{
  "n_layer": 17,
  "n_kv_head": 4,
  "d_mlp": 896,
  "vocab_size": 6951,
  "activation": "squared_relu",
  "attn_scale": 0.202,
  "tie_embeddings": false,
  "init": "normal",
  "init_std_qkv": 0.0381,
  "decay_shape": "linear",
  "batch_tokens": [65536, 131072],
  "steps": 7485
}
Each number is 128 + 32 x the weight over the matrix's rms, rounded and kept within 0 to 255. Layers, rows and columns count from 0.

# layer 6 MLP up, 896x224, rms 0.17, rows 762-777, columns 0-223
[[161 106 101 165 162 140 138 143 121 130 150 108 169 105 160 108 174 103 146 140  59 144 186 140  63 169 101 144 134 174 189  90 182  98 131 182 101 132 135 164  85 150  73 124 158 130  90 141  99 112 165 149 128 129 103 105 104 114 156 159 164 153 140 119 146 191 188 101 170  64 197 125  82 135 151 164  79 137 124 158 129 144 141 101 106 163 124 170 125 148 111 150 162 108 140 150 195 130 100 174 104 117 137  99  83 140 182 112 194  86 100  96  84 153 131 131  95 108 100  96 131 126 132 134 151 156 122  85 137 116 112 171 152 119 139  61 141 135 132 114 129  61 163 128 138 192 103 157  76 173  90 162 148 157 127 128 140  72 119 145  84 126 138 116 144 129 175 119 117 152  66  81 144 156 136 105 123 176 123  95 100 155  84 132 135 127 126 155 116 118 112 214 139  69 103 111  59 125 128 116 120 122 159 124  94 170 119 141 100 131 137 107 167 108 168 148 163 178 157 141 128 169 190 132]
 [127 152 132 168 104  76 126 122 132  92  89 141 100 118  93  98  77 128 147 138 164 124 134 144 105 109 136 202 148 161 122 139 160 154 168  99 146 117 107 190 124 128  77 132 110 162 109 132 147 149 154 132 165 171 108  83 153 142 116 151 114 181  91 107 195 159 101  61 134 115 139 130 107  93  91 111 164 144  56 124 164 124  96  73 151  71  94 100 122 144 134 219 186 173  96  78  85  89  76 141  94  99 144  85 126 151 117 133 166 120 120 103 149 175 107 175 118 160  90 125 166  61 121 147 125 142 117 106 119 118 142 115 107 138 149 105 118 129 144 122 169 122 148 139 138  93 115 212 130 112 145 114 132 131  91 239 121 219 131 132  97 129  87  33  69 109 140 106 145 143  51 138 119 113  91 165 101  28  21 156 178  88  62 111 176 125 124 131 196 137  73  78 122 154 108 193 145 175 139 101 138 216 137 174 157 127 109 147 187 151 137  68 138 134 105 141 197  98 114  89 115  68 114 105]
 [154 166  57  90 186 151  42  51 189  88 177 135 176 163 111 165 128 125  65 131  90 101 115 113  90 145  39  75 195 116 131 145 188 122  77 137 149 130 137 143  46 120  90 158 122  86 138 121 147 106 102 151  83 142 126  83 157  80  75 213 150 121 129 107 121 111 174 179 113 118 132 117 131 108 106  90 136 175 114 153 149 122 143 143 125 113 142 171 111 117  74  77  85 107 159 147 137 119 136  60 167 138 119  70 152 125 128  98 147 128 146 143  96 115 120  89 131 157  85 143 154 139  86 139 112  27  78 173 131 116 165 149 164 106 123 184 127 161 159 139 119 164 131 180 108 114 115 137  76  91 123 111 150 141 166 114 158  81 140 125 152  81 116 193 159 157 123 120  64 109 140 152  99  91 202 122 169  69 126 133 202 138 137  94 108 128 152 140 108 164 159 111 129 125 151 161 168 100 173 133  86 153 136 128 125 119 111  70 117 132  80 177 155 111 143 144 162 131 105  98 132 101 145 122]
 [ 85 155 118 202 158 115 180 172 132  70 143  75 111 162 144 127 108 165 126  82  84 144  83 140 118 104 125  98 131 111 142  91 183  94  83  94 123 100  97 152 104  80 152  83 103 125  86 114 119 125 111 110 158 170 166 158 204 187 174 173  97 115  70  84 106 170 103 100 103 177 115 139 177 107  86 164 157  89 125 161 146 120 144 187 122  99  99  87 100 108  90 172 190 129  63 147 150 132 160 152 145  97  96 141 196  92 157 107 111 142 108 126 155  97  76 104 114  96 170  81 117 136 107 115  75 149 104 142 127  58  62  99 115 115 151  98 130  82  87 103  57 166 128 138 144  80 159 126 145 144 152 103 127 146 123 168 203 138  88  65 131 115  70 152 109  79 113 140 121  51 133 105 126 140 136 138 177 185 105 116 119  67 117  98  90 151 108 194 178 162 128  88 125 166 127 154  51 151 139 111 139  74 149 105 172 140 111 120 124 128 135 129 123 107 128 136 150 131 144 102   5 169 134 121]
 [118 151 145 135 128  79  66 117  86 121 138 122 168 138 104 167 157 183 148 172 135  98 166  85 107 127 172 139 189 132 117 132 109 137  93 180 141 168 133 118 108 165  84  79 132 177 130 140  77 115 110 114 155 141 121 153 109 134 134  88  84 132  82  49 212  96 151  99 140 134 117 107 125 113 138 110 146 150 182  85 175 156 151 114 155 164 106 142 152 105  82 111 179 135 154 164  99 156 147 159 174 151 124 138 146 110 153 177 172  88 135 140 129 154 153 147 109 143 136 142 101 149  73 125 174  97 144 163 102 166 151 140 164  89 120 182 106  96  60 161 136 154 125  89 117 145 129 128  83 151 151  88  82 131 123 106  85 107 109 139 128 114 140  93 118 137 178 160 154 163 165  90 148 123 108 193 142 174 152 161 136  52 134 109 119 193  89 146  83 120 147  84  93 128 179  55 166 100 128 116 172 124 116 131 112 157 117 150 132 137 179 153 108 194  99 155 128 129 157 101 164 117 190 137]
 [171 115 105 107 124 100 104 126 154 117 106 151 104 107 161 112  82 112 186 144 126 178 139 100 101  99 100 136 155 125 114 169 146 137 129 143 149 128 103 148 183 139  98 127 130 169 100 146 103  86 173 155 110 142 183 121 136 180 151 126 122 134  63 135 169 143 140 149  83 165 150 114 117 127 112 126  99  97 152 148 122  89  93 149 125 209 165 107  83 140 136 141 127  54 114 168 105 117 133 132 148 154 135 156  91  86 158 158  71 205 124 136 166 146 117 189 138 107 162 118 140 154  99 154 149  89 140 147 154 126 130 174 121 127 159 157  73  95 129  99 109 110 133 114 135 161 130 171 109 196 184 158 131 137 121 109  80 116 138 147 128 109  75 129 143 125 127 131 133  88 115 115 142 129 161 144 124  83 139  79 172  55 129 139 108 156 106 175 134 137 106 131 124 246 149 116  84  88 144 116  94 149  60 171 116  97 121 138 112  70  94 105 124 116 117 167 132 151 178  77 124  93 125 152]
 [137 147 156 143 146 106 101 140 106 133 120 127 164  94 180 134 114 124 108 122 128 116 170 117 115 129 138 123 155 145 152  97 120  86 147 188 139 129  99 126 120 162  90  80 206 105 136 168 161 120 129 143 178 132 147 120 152  47 116 148 109 149 115 122  99 114 157 132 155 158 142 168 119 181 150 113 150 129 149 180 100 139 145 103  72  85 132  93 168 110 137 140 163 131 153 120 121 178 116 155 112 118 119  91 195 121 153  72 136  93 139  98 175  56 125  73 177 164 109 147 190 141 135 163 141  75 148 187  94 191  87 130 154 141 132 125 104 148 160 144 139 145 174 131 147 167 179  91  87 108  95  58 165 154 141  95 148 136 162 135 124 160 115 145 124 129 116 107 103 134  76  21 114 125 132 205  85 130 128 140 216 148 153 147 150 116  84  97 140 107 170 115 107 126 116 186 154 140 135 121 150 174 105 151 137  95 123 142 117 105 127 118 152 148 100 111 123 185 139  78 150  93  94 100]
 [114  71 118 134 131 143 158 154 101  89 150 159 157  62 127 151 175 165 123 111 132 107 110 119 135 156 156 119 150 118 122 149 136 120 122  83 136 153 124  70 120 119 166 126  76  74  97  84  93 155  89 125 123 112  88 144 116 104 142 157 105 161 137 200 155 145 168 168 209 147 172 118 124 119 140 117 102 152 125  89  81 123 116 143 150 134 116 172 156  95 112 101 168 174 126  64 191 146 128 198 111 168 108  86 154 105  83 153 161 182 143 144 136 142  96 132 163 136 133 144  85 108 104  95 108 108  90  46 122  45 131 177 130 140 176  56 181  65 147  91 103 151 139 119 153 100  79 142  93 101 109 108 156  80 109 164 111 136 141 184 153  88 107  82 182 143 168 106 122 177 156 123 132 234  39 129  96  91 119 174 134 153 160 159 125 197  91 114 124 170 145 181  48 140 158 169 106 123 124  89 189 130  89 113  99  57 121 116 141 156  71 141  72 159 138 161 123 138 100 156 126 141 114 119]
 [137 156 119 207  78 118 131 203 159  62 126 132 108 141 151 102 107 142 118 143 124  80 156 135 170 149 133 125 155 172 144 150  88 227 187 159 146 184 169 147 107 121 106 101 110 136 152 129 111 150 176 116 146 200 159  97 108  94  48 127 144 120 108  97 160 157  83 124 110 156 121 183  72 137 101 151 132 149 107 116 161 122 163 163 137 143 166 163 119 105  95 126 127 151 159 146 166 158 170 132  85 151 101  85 140 151 169 204 124  98 174 123 150 193  79 112 163 120 126  95 162  83 174 147 157 136 140 191 165 203 128 150 133 120 128  41 144 151 133  86 166 145 134  88  80 171 125  99 152 124 137  18 195 135 151 134 111  70 113 147  69  82 126 121  87 123 155 120  95 124 158  92  73 121  88 136 186 144 129 126 142 120 125 102 124 192 205 147 155 138 130 170 173 134 186 118 152  89 122  99  89 169  77  88 114  71 125 111 135 136 166 106 168 137  88 117 149 126 191 136  93 126 136 152]
 [203 131 121 129  86 119  94 149 113 101 128 141 157 102 144 107 165 139  99 126 109 149 119 165 127  91 137 134 178 101 167  93 146 105  87 169 178 169 154 117 107 113 130 135 106 187 114 160 121 104 132 187  92  99 187  85 169 123 156 159 121 144  65 130 128 120  35  36 121 131 131 114 130 131  56 107 148  97 135 121 157 105 171 159 141 114 109 163 127 131  96 175 100 164 110 109 102  89 119 127 113 104 122 100 132 214 100  66 109 181 137 114 168 148 197 166  54 106 139  93 107  95 147 165 128  99 154  76 184 132  98 125 128 149 147 105 112  99 154 155 136  72  72 188 148 121  74 138 186 121 157 118 162 152 199 110 100 125 128 144 144 101 111 186 168 113 126 155 106 125  52 120  15 145 162 126 197  70 132 143 196 134 118 151 189 133 108 139 138 136 127  81 166 118  89 139  87  98 122 124 158 136  90 128 119 127 109 228 159 123  73  88 126  83 119 102  89  89 155  98 105 124 100 129]
 [181 135 185 114 103 106 166 124 147 108 165  96 124 106 102  74 126 166 138 141 117 132 126 126 115  44 142 111 100 153 159 137  87 122  84  67 135 159 102 139 107 144 114 172 112 104 115 117 103 130 148 137 163 139 148 165 128 152 125 112 165  94 179 124  74 136 144  80 128 110 118 128 109 141 117 216 121 158 163 121 151 133 126 130 166 156 116 188  93  77  92 108 135 158  46 141 157  95 119  83 163 118 115 154  82 113 111 179 112 152 113  74  57 114  92 146  59  94 160 115 146 189 150 154 110 239 169 130 129 106 121 172 131  62 102 130 110 166 103 158 175 134 128 204 171 130  93 174 147 185 112 144  84  97  98 154  55 165 107 144 117 149 156 135 121 135 124 121  78 134 143 143 134 130 141 118 176 107 156 127 152  71  41 166 142 153 108 102 103 128 121 134 106 169 111 154 129 173 138 116 133  69  92 120 135 139 119 113 126  85  82 184 151 125  51  64 164 184 135 122  98 120 154 165]
 [100  97  76  69 202 137 146 177  79 156 154 121 103 116 111 145 132 144 145 143 122 113 142 135 104  61  94 120  82 108 122 112 156 116 189  82 108 160  75 125 120 122 142 106 138 126 104 118 135  72 125 146 142 147 155 136 141 103 156 158 149 179  93 137 139  83 102  95 110 142 119 174 130 227 128 135  97 114 153  67 121 153  98 122 126 175 114 162 124  40 130  97 125 126  71 107 129 160 156 132 115 137 105 119 207 100 145  83 127 164 126 113 195 129 139 128 102 158 160 110 161 104 128  97  78  84 121 167 153 136 117 124 113 142 125 116  93  90 100  88 130 151 116 148 161 185 131 153 166 177 120  86  85 149  97  82 115  73 115 133 133 146  69  81 183 121 128  86 171 127  83 130 115 114 167  80 109 127 139 128 150 116 147 156  76 104 132  95 112  67  73 135  69 172 132 132 138 138 142 135 185 187  89 138  96 110 180 121 133 131 105 141 103 154  87 114 148 111  84 124 181  96 157 149]
 [ 60  86 136 146  91 157  90 132 113 150 128 148 125 126  79 143 114 161 121 102 194  75 144  84 124  99  97 108  91 193  60  82  88 180 128 140 162 132  77  89  92 126 152  88 145 199 131 126 145 109  90 146 129 130 135  79 148  95 117 132 132 142 122  98  74 181 151 148 190 125 106 109 196 109 115 147  86 140 120 158 146  95 176 127 143 143 116 184 139 125 117 136 135 145 154 113 108 110 163  94 133 133 105 122  57 182 113 111 120  90 133  46 157 193 135 114 105 133 178 104 114  63 137  90 150 125 149 127  80  89 118 142 105 119 170 147 101 129 100 143  82 111 111 125 133 139 149 147 129 180  96  96 138 151 108 144 134 113 196 125  61  71 132 125  74 170 169 123 134 118 120  66 170 153 119  90 132  90  88 152 140 128 105 132 166  88 170  83 131  70 117 163 141 134 169 119 139 156  86 159 140  88 176  77 166 147 103 165 105 151  94 106 104  71  96  95 205 112 125 135 111 163 168 174]
 [171  74 150 149 164 137  82  92 143  90 154  90 199 149 144 134 126 127 111 125  86 115 233 143  93 105 119 127  76 143 108 109 142 142 124 144 135 153 110  74  84  85 122 115 159 107 184  93 121 168 141 113 159 128 114 123 229 103  83 133 119 112 146 143 136 164 107 160 120 149 142 136 169 102 124  96 135 148 114 192 118 166 133  78 163 172 111 178 186 112 141 114 118  93 170  91 131  93 187 149 119 133 105 126 144 172 110 147 156 100 119 140 124 170 148 119 143 120 121 175 139 227 160 156 134 149 113 115 186  77 121  95 113 103  99 139 170 115  47  98 154 134 189 175  74 128 122 139 111  89 110 169  95 100  89  85 154 144 156  49  89 131 129 128 183 134 127 158 103 167 156 109 161 186  65 116 149 124  62 116 122 200 117 140 120 104 163 139  86 128 129 171 139 122 116 105 115 115 134 143 158 129  98 122  73 117 166 188 192 200  95 116  84 133 141 162 119 111 117 102 136 156  86 198]
 [112 179 105 151 194 161 139 188 141  95 152  71 125 119 123 138 114  73 128 165 157 101 167  83  99 148 139 124 179 146 162 114  76 115 170 129 185 141 102 152  69 111 119  77 151 177 119  92 151 155 146 143 136 144  93 108 108  93 138 155 137 166 138  77 112 126 140 137 108  78 136 159 141 121 129 159 142 142 127 185  71 132  76 116 112 162  97 158 151 202  88 126 113 163 128  87 161 149 158 151 144 182 133 118 187 123  80 138 131 109 111  82 151 147 125 115 121 100 148  98 151 134 134 165  98  97 199 128 189 121  96 148 134 163 115 181 143 123  94 158 150  70 136 170 136 165 150 139 114 144 137 113 156 121 104 121  70 112  88 107 130 146 154  81  97 119 116 137 116 149 169 169 169  91 151 133 137  87 139 113 106  68 154 131 146 100 156 135 156 116 109 158  79  92 130 160  94 124 100 104 136 144 155  31  89 106  99 157 164 140 152  96  86 143 113 152 152 126 122 168 154 118  71 123]
 [188 171 143 133  55  99 117  95 129 114 104 127 125 160 140 141 102 172 100 108 165 116 181  99  98 172  80  56 102  87 107  80 177 159  33 174 119  97  93 141 189 100 160 120  85 152 144 121 121 152 108  79 163 167 133 150 102 126 151 138 121  72  95 149  87 178 183 121 138 137 151 153 112 174 111 108 146 189 144 141  81 137 139  62 128 161  91 127 144 103  95  83  81 112 133 118 130 115 121 148 136 124 153  76  88 124 165 142 161  86 138 158 116 112 120 138 118 150 114 113 129  76  90 124 177 102 105 109 103 122 120 101 138  71 188 127 121  73 158 126 125 131 161 162 139 139  81 156 127 122 116  88  68 136 119 106 119 143 135 164 134 199 170 178 131  78  74 140  71 128 110 172 123 119  47 171 131  69 169 197 187 112 151 156 157  75 135 125  82 116 128  70 127 194 163 143 119  63  94  75 110 149 106 106 131 176 107 128 116 153  45 131 158 127 160 144 131 136 116 158 153  87  73  75]]
# layer 6 MLP down (transposed), 896x224, rms 0.33, rows 762-776, columns 0-223
[[111 124 113  89 119  87 118 133 133 137 147 147 114 156  84  89 155 156 119 124 101 150 189 151 169 124 147  65 135  98 148 132  85 142 102  84 171 131 141 117 187 138 123 150 120 127 161 133 160 122  82 128 103  88 114 133  84 117 127 119 119 139 120 149 202  62 119 141 102 151  79 154 128 162  77 121 137 157 134  47 167 114  51  73 135 116 139 141  90 159 173 156  82 123 125 119 150  92 148 119 114 146 172 172 140 174 129  90 102 163 149  79 181  65 156  64 175 149 136 146 157 110 164 162 100 109  86 121  98 123 148  99 114  94 129 101  85  92 109 129 120 177 114 103 114  68  93 113 131 153 108 145 129 160 126 143  57 134 128 110 118 124 161 138 149 128 129 103 103 131 138 137 178  99 107  93 107 111 118 143 144  80 148 105 155 115  96 158 206 128 195 127 172 186 173  66 138 112 144  97 154 134 108 114 178 115 113 135 101 149 197 110  72 115 138 130  98 148 165  79 130  79 123  69]
 [103 157 154 185 156 109 193 116 124 152 138 125 121  90  99 120 134 181  61 111 147 116 102  91 129  83 116  53 171 112 155  52  85 123 104  97 166  69 111 104 137  94 114  91 202 141 120 143 104 132 107 101 126  89 155 149 146  92 125  96 108  97 127 120 167 100 169 123 129 111  65 125 161 156 128 202  52 139  97 112 112 158 140 192  92 119 162 114 101 157 161 131 147 147  48 118 128 113 134 114 171 169 129 139  85 174 107 156  80  55 164 169 137 175 133  67 149 115 141 150 124 174 130 149 112 107 111 171 137 161 140 186 168 128 133 174 118 133  91  49  85 104 146  91 134 104 144  99 137 146  96 181 148 103 163  75 133 123 118 202 105 127 183 175 138 128 124 134  98 102 145 164 154 122 200 140 143 116 113 127 154  90 133 108 188 127 136 133  90 140 110  84 160 176  68 124 140 135 124 101 126 140  72  73 132 195 173 111 171 166 164 147 127  65 146 184  83 188 175 155 129 101 173 183]
 [164  59 215 108 111 110 121 166  83 116 161 136  83 217 156  64 107 164  75  50  78 147 111 113 172 122 129 181  93 109 123 108  54 132 173 102  49 106 139 182 161 133 195 117 163 174 117 151 100 149 142  87 169 112  90 159 157 159 150 136 118 118  82 172 136 119 116  75 140 135 167 170 150 139 184 129 237  88 160  84 145 155  49  94 107 168  91  76 186 127 147 200 144 157 110 118 163  86 120 159  91  99 234 136 146 121 125 136 128 132  78 152 152 162 120 158 125  98 161 181 109 115 183 120  80 149 171  43 107 149 129 133  68 159 171  98  86 189  92 102 159  97 146  76 147 167 161 127 163 157 148 118  90 117 157 164 116 122 150 144  73 108 135  82 150 109  85 112 155 102  92 128 157 131 170 131  82 145 163 158 137 177  59 140 138  81  87 181 108 138 139  92 145 128 109  91  98 125  53 102 167 102 128  96  83 166 146 168  94  79 168 163 154 162 132  93 109 197 122 143  63 107 102 153]
 [153  94 136  69 129  84 147 135 167 182  95 178 177 142 119 183 174 104 122 112 155 117 133 102 177 149 104 150 151  69 131 130 103 131 175 177  70 117 133  79 152 120 113 143 141 158 211 163 147 209 108  95 124 103 154 171  33  65  84 162  86  96  94 130 104 200 105 213 207  96 138 143 145  88 170 104 154 174 187 175 102  72 117 136 132  84  75 143 113 199 135  60  80  76  83 145 173 154  73 118 174 232 149 111  76 111 203 142  77 166 155 161 138 133 112 131 110  95 101 206 161 112 148 137 114 144 178 190 121 165 123 107 119 159 175 195 177  64 103 157 226 101 109 168 176 110 130 130 123 143 151 220  94 113  98 152  77 111 155 176 101 109 146  78 130  86 132 133  97 123 137 110 101  99  42 108 160 131 148 103 130 136  83 183  96 120 159  74 178 128  97 120 112  66 197 139 123 178  49 135 148 237 113 226 129 123 161 126 113  87 199 124 116 172 132  90 155  44 120  95  77 149 129 180]
 [151 121 130 137 125 167 165 110 139  62 147 101  72 121 163 128  75 105 144 136 119 151 109 152 122 116 142 125 117  60 127 128 125 110 150  87 101  94 139 194 118 128 190 126 125  90 167 141 181 123 159 134 113 124 158 100 102  66 109 142 154 113 189 176  76 179 107 160 109 111 177 150 135 111  93 106 127 124  96 159  85 100 113 137 135  66 146 127  94 168 145 120 105 121 111 161 137 105 115 109 150 137 102 119  54 144  98 101  94 185 145 145 112 114 104 116 122 103 118 120 177  86 168  86 105 134 105  89 157 112  86  81  92 166 136 116 157 168 176 132 126 120 122 183 161 159 109 117 157  69  85 118 169  91 126 173 169 106 125 119 121 180 129 145 111 171 108 105  80  81  93 138 143 151 131  75 133  96 121 101 152 190 132 160 165  99 172  82 156 136 108 110 131  97 118 143 109 146 159 149  96 141  94 166 100 117 160 130  90 141 102  97 116 111 190 100 137  57  99 132 127 151  75 111]
 [118 191 107 152 180 130 127 124 124 124 129 119 165 100 135 121 177 112 128 115 164 100  86 115 123 146 122 121 113 168 189  59 117 142 147 118 120 123 170 186 100  63 151 105  60 131 124 112 110 127  83 101 157 132 104 157 146 160 152  95 166  86 115 111 127 108  90 106 123 154  71 146 148 136  94 117 129 205 117 124 143 104 111 128 159 174 138 182 108 108  78 133 203 210  89  72 165 184  86 159  73  73 138 116 144 165 127  29 116  80 122 117  87 102 160 105 129 134 123 117  80 115 143 128 142 153 136  39  89 189 134 132 152 114 159 156 126 169 121 149 100 190  87  91 109 104 123 101 119 124 101 101  80 143 157 150 163 157  94  75 146  91 166 202 117 137  84 173  99 188 120 151 183 116 156 132 151 102  73 129 125 147 131  95 163 111 123  70 158 197 104 143 117  79 152 104 144  85  93 102 162 154 148  75 123 136  46 103  84 150 146 150 143  92 119 117  72 105  69 189 118 161 113  78]
 [143 133  88 155  75 153 133 136 161  63 175 155 146 134  93 151 110  94 201  79 146 126  96 130 186 136 132 136 114 139 148 103 141 178 129  82 158 135 156 153  94 152 148 170 123 124 143 109 131 121 106 166 127 160 176 141 140 150 131  90 177  94 151 150 195 115  81  81 146 156 106 109 156 149 145  96 170 123 114 101 165 122  79 109 141 108 110 113 119 135 138 127 175 146  87 139 100  88 111 136  92 146 156 118 125 150  96 165 100 159 119 135 164  96  83 126 131 171 200 175 158 166 159 168  96 117  78 111 163 105 147 145 163 117 141 148 114  74 140 121 152 157  90  59 121  55 164  82 154  77 148 221 120 160 106 166  88 164 125 136 145 113  51  71 100 135 121 159 175 125 160 171 128 108 142  84 155  94 139 127  89  96  96 163 146 160 150 160 113 155 142  73  76 144 142  47 123 154 124 124 113 136 107 181 140 120 102 113 125 139 117 163 112 151  85 181 123 109 132 157 109 110 165 170]
 [116 124 147  42 149 140  92 129 130 140  53 147  83 128 146 136 127 135  80 131 122 124 135 130 130 175 127 174 213 180 126 131 133 139 125 168 151 132 120 155  89  97 146  50  69 103 124 127 126 136 152 109 104 153 175 162 106 109  91 164 127 141 154 188  68  88 140 119 173 134  89 167 150  86 159 184 140  85 108 126 155 140 124 168 139 193 113 101 121 165 163 105 140  93 122 114 161 101 152 158 150  25 127 148 104 182 122 137 160 137 126 148 109 139 130 127 130 150  72 124 106 144 122 105  49 131 165 131 125 166 163 126 169 157 115 159 102 138 102 129 154 121 106 156 146 149 135 185 131 109 129 255 147  96 135 129 124 139 118 136 150 138 145 117 104 112 112 109  95 102  70 150 212 142 176 137 150 182  99 102 181 172 132 144 107 139  78 132 136 158 202 137 146 189 115 142 143  86 133 118  68 139 142 152  79 119 159  77 111 144 163  96 138 105  99 142 122 127 138 102  94 117 121 141]
 [ 99 118 166 104 136 110 110 123 167 154 164 118 159 112 111 130 162 113 134 149 128  97 126 103 121  85 148 153 142 128 170  62 162 125 127 151 127 145 115 127 105 158 129 152 150 146  91 115 168 179 141 147 126  99 116 116 156 100 146 156 133  74 131 134 146 141 129 154 127 159 116  62 128 150 190  88 107 146 109 115  61 174  78 152  72 133  73 113 139 134 114 136 147  67 111 148 119  97  91 124 105 153 140 129 129  66 133 116 150 107  78 157 128 134 139 163 132 156 135 152 107 127  80 122 193 142  90 138 106 148 141 100  92 134 138 131  97 120 136 135 159 150 160 178 116 135 130 160 160 152 159 135  99 104 141 187 128 165 101 107 161 134 122 116 215 139 130 154 160 153 177 122  98 135  76 120 147 118 137 120 113 127 150 177 118 102  81 149 108 132 132 113  67 119 125 102 118 137 181 120 111 109 181 128 147  88 166 119 167  89 134  90 121 111 122  93 126  69  52 170  84  94 114 166]
 [ 82 127 146 102 108 173  67 102  93 172 119 100 145 103 174 135 184  92 142 182 138 141 147  93 110 157 103  70  86 137  92 146  95  92  94  92  98 115 124 143 133 137 150 101 169 113 150 137 163 124 125 118 185 135  95 163  84 160 111  60 155 110 137 158 117 182 162 173 114 116 137  81 104 122 178 159  87 160 157 139 105 139 112 136 107 149 149 109 102 104  96 102 138 139 133 165 179 173 118 138 106  89 158 177 137 147 126 166 121  94  87 121  99 139 105 117 156 144 132 165 124 125  77 112 138 132 149 232 128 143 181  77 118 150 154 129 100 107 131 161 149 154 182 103 118 132 123 142 126 156 123 143 146 107 128 115 145 136 126 153 141 124 145  67 121 108 141 115 148 147 207 147 184 123 110  85 104 190 125 209 101  78 156 137 114  95 179 109 115 145 182 159 164 132 182 105 163 131 136 172  94 140 182  93 130 150  60  83 127 110 145  85 132 113 113  79 104 129 193 175 177 167  84 133]
 [156  78 116 186  65 126 151 114 124 102  84 142  95  84 123  74 158 119 160 116 160 165  71 142  84 179 144 154  72 202  64  97 147 115  65 121 102  90 214  94 152  95 189 124 111 104 110 202 187 112 141 126 156  96 118 104 145 109  93 113  87 173 122 181  72 105 124 155 101 138 161 123  99  72  48 157 111  68 111 141 132 110 109 119 106 129 146 173 115 209  95  97 172 127 138  71 109 131  90 205 146 115 132 125 119 181 137 126 106 116 141 185  53 112 125 138 123 147  69 149 107 152 129  54 198 105 136  91 115 143  93  78 103 180 191  78 175 106 137 166 120 184 101  99  61 148 128 111 126 127 158  77 149  89 190 190 162 134 157 133 145 172 161 129 150 165 165 141  96 120 103 138 171 145 114  83 138 130 115 150 133 133 112  60 145  85 135 109 185 124  80 152 145  68 157 145 161 165 142 165 143 110 122  54 137 111 128 181  98 138 195  81 128  80  90 138 119 153 107  49 150 167 122  77]
 [153 144 116 145 210 106  84 100 133  98 130 122 149  90 146  97 123 122 140 141 122 126 164 128  96 157 110 149 143 121 188 130 151  80 105 140 155 120 161 104 154 140 167 163 184  97 153 117 142 241 198 139 182 120  49 140  60 159 130 139 148 106 112  74 107 154  93 126 191 146 150 176  95  99 160  91 160 108 140 126 130 128 193 116 145 124 149 139 108 194 173 178 127 172 130  81 160 116 124 126 125 131 150 123 134 120 100 127 108 107 134  99  63 123 200 135 113 101  77  80 159 121 133 164 166 165 157 102 169 151 162 148 124 148 121 150 138 212 119 129 179 161 118 162 137  95  90  82 110 119 176 124 133 122 143 173 149  86  83 100 145 121 150 174 114 162 167 142  97 127 170  60 154 117 167 101 124 129  81 152  94 164 128 106 141  97 153 134 163 146  92 222 128  81 100 156 137 122 134 130 171  79 120 103 184  93 200 157  65  89 108 105  81 142 142 161 102 143 130 117 126  99 128 168]
 [143 130  98 145 150 163 135 142 164 131  87 115 123  41 114 116 112 182 121 114 127 154 105 104 131 124 110  99 100 100 124 162 148 138 122 126 155 147  84 170 154 139  92 100 133 151 129  82 107 103 115 173  94 167  83 204 102 200  86  69 191 120 103 141 119  67 151 107 173 110 148  97 123 158 162 132 114 163 139 129 117 143  75 139 149 121 126 148 136 125 118  58  76 118 152 123 146  77 128  90 118 130 138 144 159 121 153 160 166 147 105 147 104  99  87 146 120 149 133 141 145 166 176  85 156 166 148 158 108 129 134 200 121 127 110  81 151 109 152 152 110 140  91 113 120 113  82 169 116 178 122 114  89 152  88 100 138 127  97 157 176  98 109 115  97  91 160  79 126 112 150 192 119  70 145  98 131 173 102 166 114 157 100 142 144  91 120 125 154 101 144  82 134 116 185 121  96 101  96 156 179 131 157 118 106 151 146 136 175 129 111 142  86  74 143 151 174 138 113 124 130 125 119 154]
 [ 59 144 109  96  88  95 103 138 162 149  93 101  49 130 116 122 127 115  72  87 149 103 111 115  93 122 156 127 113 136 126 122 146 129 100 151 168 154 122 197 174 128  84 111 120 147  74 155 147  82  83 202 156 139 118 152  48 175 130 134 114 173 135 129 127 115 166  93 123  97 167 135  84 131  56 114 108 125 157 131 121 141 109 152 109 113 156 112  92 147  79 167 123 151  65 160  92 159  92 110 123 146 159 125  77 118 152 103 102 133 141 173 114 100 108 123 142 152 191  58  91 103 111  87 113  76 159 117  78 135 169 158  96 164 136 129  76 126 150 152 110  87  83  70 137 123 149  90 126 161 166 114 129 170 153 159 119  76  91 148 123 184 111  86 126 132 153  58 145  91  99 129 102 135 152 127 102 157 134 165 111  57 109 134 135 111  76 106 163 152 133 129 111 111  73 167 172  82  90  94 114 118 172 136 132 140 166 130  76  91 174 116 117 143 117 116 127 148 147 160 106  98 164 110]
 [153 141 109 102 108 108 145  71 123 108 120 159 156 144 123 142 180 211  78 113  94 143 153 174 109 121  82 139 110 111 168 109 204 125 130 155 112 156 168 128 152 140  85 149 102 120 142 156  90 102 107  69 138 148 151 153 183 188 144  91  97  93 151 109 147 126 137 127 155 164 150 106  82 148 138 109  99 102 110  93 204 148 183 124 126 125 142 129  88  49 156  98 129 101 130 150 124 143 105 158 116 145 123 125  80 171 140 134 136 131 140 100 110 116 122 133 191 176  88 145 111  64 132 156 117 200 104 176  97 134 102 144 137  77 137 104  87 132 120 114  88 195 115 145 137 126 138 158 122 127 128 164  93 120 171 127 203 103 112 118 123 101 146 135 149 150 144  94 119 141 102 106  63 152 108 129 143 190 109 131 131 203 171  94  68 149 103 141 102 115 132 139 184 162 130  48 142 103 136  86 138 108 112 219 106 146 141 121 106 136 126 150 151 117 109 107 138 142 144  50 143 124 188 111]]